Weights of a small transformer language model.
Size: 9 layers, width 160, 2 heads of 64, vocabulary 2048.
Architecture: rotary positions, untied embeddings.
Training: a variant of Muon for these matrices, 124M tokens.
Each number is 128 + 24 x the weight over its row's rms, rounded and kept within 0 to 255. Layers, rows and columns count from 0. Numbers have three digits each. The size before them is the row's rms in percent of the matrix's.

# layer 2 attention value, 128x160, rms 0.0958, rows 0-127, columns 32-63
101:107135114113108124137165104143175131167098125151163099075137149111136101097124135084135129131080
091:139107142150106153122110154149092119116088131120143142143118113188139130121139164102099129122164
096:120177149115162147124119137118118151128142125135149126123143158115132168120133115160105102107143
101:103090171103112143132109145131103105075121152140130160121114139108126073119155105134123119131163
101:102111118108126171136115156134105116075160160124128114134154093103103086179106088152182110122105
096:175134139140120169141109106110115134120162119128138113187155139088127170119125154147152142134157
087:180088128174120110170151142094110134155151134081115154133123128098122139131093159112111154157142
102:134121115118111145142139134097111101109176113069150089111107103101092132148131142120159140106101
101:150106168128141130101150146128141138124164072087109109125118137138113108116140128147142079122145
091:151110140110144120157125150152150177082149104109144101138161090149124128134140144126130124128151
106:133123113119118132150099117141107123158145108137112107153090128112083109136125128096180141152142
088:118108120119155083140128103155125126149107111133143132119099130103157130146146128129152118132128
090:137124136166091129148129142093131134171154151113125152160142104095102118130139110128084090131123
101:159136124161115124140144154114138114118153133144157110137122101135173185150104143121120137124118
098:121132123175149162095130135119143102106114153116135092127131077170129122168117138115145125103138
101:105116163133169118109156174129128153179118102101172119122173143152130115111128166151144128115144
089:163149158155080113131111152103152157119130165149144149102116140141144105120135158166159097125147
088:102100166095156104125071113139123116106124139108102146113125096139112189124137134145133135146125
102:145090111088131148092129117111137109137147120112130100073131104145149156137162099173150143109149
092:140097118123137104176084146142164126133141133092145138141126118153122123113109149133159139113098
101:120105126159103088150129130110104126108142116187120102121126134112112150114153121124161162109159
107:158141139141108134096083183095057147119175136169135164124116096125154097130119134131167129123162
091:138128163149129123119098153074176119127096143048152159180102131095119107115122175162099129117134
094:163106137089168143114120159086119163125151106153109124106111123148124104127123108097127120119171
092:118122134133098103183121135126122095122140149125153127133098148105123109106103154165115095156140
095:121114137148132100107104147150137145140118105150114150093123132125125132169086128109131159157155
092:194144153124154120154142157108116089112107139124150150122100093125130159136135134104113123123100
104:107119102182156105137158125120102122122133126161120096122127207152164099141100177105100135112164
096:147127155089101180176137098109133159154154140109130115164088109133128146112090116156157148086176
112:166166140173139152139115130118141084115148140145145127181115147130090140127167129134114124161140
098:148110123175097138145135150087120164096107178114130130131130111110120097103154139102105145115147
101:106145135124126148128145115170122125127153087171175128123109115117167117150149135145119126125127
088:065124139105141133117092137094188116108091121143106156142092121121136146141171133105120099150105
097:136076134155148159148119170138089148101095119135160060144146160153109096094135151144116121090151
101:066100163107135159112129097086138154119151139130128083121138168131112170133131133158131095095106
092:168145115114160165123111139120157153141161142141112056118131116116102135154143147127125101184156
093:128159141132119110151132095156092136109099138120170123142144134118139149132130133155100124152113
101:119140091129118134126139099117125127132145098136132151136135126161146145119132128145173123143172
093:123134109126180135149132090123161100114134132085149115067129126100138118147117132073109146084120
096:142153119095131155120093167149143108139116152096106145192146125146098103164118098061109134147153
095:110099103115124151133130118172107175124127135172142131128147117116140080136128127163135122097150
101:143172136094151141103112153158133144086098110159090150127152099119161100102123120135154133114155
099:106145129098108124158142118169108127149125131104095145158090103155109127133075087065122155109143
097:151144104089082128131081111141118118132152122111137144113083111143160150111116134142177133113137
099:117110114137116121118136147100115127094131160107095081175151152151135088142120125142106121161168
100:109128106136120112134114144135107148163128093117147128081131140124099111131116145125170120094114
090:129116093146141138114122139142151141111096123113120180123138083132091142114151126158138110120157
098:137125150120153108112148121152141141126117156123126133137122114115101130150156157113106156163122
101:144116164144118135128102128093102159101136108119148097143112124120108115142174145111130099125083
093:122122144103127109134128168128113138122115100125144115144125152110132079127134144140152119160137
099:103142195117106177129141182134161152119153184115130136146084105133146181124163119162136079103163
093:092119142164128109135158123138099114118133184063125117208116146110148157170116147112117160135157
091:124148158136149117114100123118137126117125132138108141107109160182144111125099115118155049133117
092:138151138144122113129161144095127111125092163124128085139069123132073116109138148140095087119163
103:172123121085162139132134153134099139120139119139064167137144121163132158127138090143156146090106
099:088091126084125149111134135138162104144128169145089131135137111168108104134135169112127087123094
087:127126162180107111118162148138164164138146117138111116097165124130129098144174136158147131118143
101:104143196116158111122144161150124105142098126141112149127124124165147109124076143164129148115149
103:162123137094105133146110140133128108108107092127111139144126119169064143090107153112139115137141
094:144129159147162110174099132128141111158143128110110115110113122148175177166138140162145130141119
102:163110132092107109139120145152155112143169098108172130108093099152131144156089125134106118125169
108:152089123166117118140146078140106123085147122118144121128095086131144161131159108157118141098142
098:151117128115136141156155139111172158168150086092145065144141097102130157130117129143149107108163
091:089141181149106095124105121117142114109130108138132139113139115108077107063137126146115160176110
098:122143172104128120136133149095156163137138140077143157150126118132128140126135166118125096125112
112:136130137170093144161088084153098102140126131130136125123130122140103121116118087121091132124089
098:161119150205141125136111124134144133107102088127116108140120129181184144147104083128133116115089
100:123122161114129132088130107114143121154167120108136118102124122106129139133132119167154104082143
106:129160093188154137081144134127124137139152124082106153127137141160114156105111149143120110134136
106:115152118157150190143115139122146145098134123089177112135097143117114155091176091141148108098143
103:103142093114138078128112126121154104152093128142107096111139093132166109170115149135130146130139
101:147116122114137110124164104155144104156079128118099128098130137158101170156116146165189144125147
102:154139121112123139138115114166150115126103169092116115103106129098194127125153142127101136154160
110:091115122111133139217128131131123087134144131128118123163128106142113089116115103119135143123143
111:137146164112151133108119097116121095117153159148128082130149113170128133107114094131117164128166
092:090140162121100128110121127174168166143117134160133138135095073103139120150140128150094151172130
111:143136163107106123134157135133122082126185164132143129202136105090144151140115101094108137134132
091:127125101160097129133128127136155099137127137126174141131115120105103173133125115152154138149104
107:083100196084113136125142106168112103129130111113135124127123121151179129101098147099085141126151
096:089133138125131100125132164151120165103155111072117105133096104102110109167122074167147132162140
104:159156103094156181111130101128128140097112093111130098080152151175142137121125130097144114153108
101:120136077166120155131122146124109124121124143100152102167143164160115115112138200100125103161154
096:150114113152136124151124132146130137138119138159102128090138127137100124084172119150105052130119
114:140130094118110113134170093137101134095142097094152105101124154140139131103123111120128162060115
094:110132114113153136112173107132135120108148109088109119155152098132197142114068090160156124159161
099:156173112111135095118143091110140131112141108142139130121129086094098103163143104100145108130114
102:106113099126141108140097127157106098102136110107123126156084060149110110146109142111127152104129
097:112128114140118155139123086137165147107135089134099152109139121098121133120167127128125136087149
095:130144125132134086113096134164128128152155121132165137148088148146101106174156190146133118117084
111:132197133144104118137143162135116121086139154088148080101111134104133138134116145157193129097114
107:101137127131091100138141105112117179085143138116109158149099125115116150120108127112092138141115
103:114158122138128133140101135128091118133134093123097155166134156150115121138136194141123097131137
107:150111180152177143129125116108116118090132144131102166146141143151149120142155119132171102129083
100:112168163135094132139130116149129154118159085104094124138096093102149085135115115153143119136129
106:143139162172138159118114159132126129130129112143154114129086190104139110096120123093151144136111
100:091129105139143158145120107119148187097104134134150111118108156110105151159124060105137132119098
103:132183126114135121109170105155103081124171132133110152096126142112103115099147147173121124133126
108:136131120146134144129137183122140094112173131137156082100118113127156129106126138162139179130090
102:152170128136086069121135106118135189085117127130143160165105124137147171136121137104140082113102
098:191105119145128096107150091153142144117132146112119136172147135114140130122138142117140106120109
106:112133144120135129106131164107114123118099127098145135120127115131152118146129143083150091108096
100:171086134132152161131157121121168077105140089130116142161131117159156114088156103128168108128101
097:110122097180145129104103135144160147123083156130148133099094146115123142135118125112068136156145
111:140154115123149124101135107115103137126145154115098093178111121093130152130123101113110114149108
103:120114160127118184103110135092138129136151114148168119193114104114144117141134122134140104118137
105:101142128089146123151076140157122116113118122130145114129118134105130104109092120144104135089123
111:168127087120107106112090136112115136143084091134090087097144087167132137105124174088121155122126
101:098127129141166088150147132134122117076119102122128143125134174089109119106166101111145107173129
102:134113142098199092146146128136119134178068125146129142126117152136119133160140131147111169143122
089:125108149149130109086101156099116150110115177157114134156152124140157153120105135115115091165110
110:080102137191131167120180144146105128104125148133135123133114127106157121133141122128122168144133
103:135097170156153106110117118153109108122117126137110190153117130092176117126146135148127091143140
112:135103105095191141148170127133108120145156136125119120137124117159099131147152119113154120168123
098:099128124150150178136150134152113120138176151148134097103132097110180124189093127120120136112150
116:135144086128141124076121155131113150095138171121109085144092157137114141156129110119152177152142
103:112123160145084150103086114110081078092093128144075126100124158132115149141077104143063104101134
090:168140124130159143122104100106104131143121129161130143152110134181169151107112124167124120109127
101:145159093122096144082120120102199093125120095117127113081118102097128145131123137138118133118107
104:180138146106110126133150154185122088151089109142172132158080124165154117137105118082128117085138
096:115125133109176143122189154097091130104108117150122158092105118137130090112193113099163141070151
091:120116133114154093179126122134137137141152170106108119119154185068125115102125102081091114107161
111:107159094122150100138139129139122170130117099106123132148133138093134165116100181136130184125106
099:160126119128152168072149151119114094111122074120144150158123086113130127111129109144132129130141
105:116102133100185128125137103153180149174153128147113113144145147132140130082102123120134099156149
109:085137123056154185158140119157160120125135107109144148152100196100120123125115114152130136129068
100:077133156119137165151173142111120161106102139138144086077163109155098098088116108144157101129101
110:172129112143196136126101100191080127116186123106144115139131130121108138115128113113140116174152
100:134156061095150102107132151131156138121097126125092120133152121128135143093120123118133113131091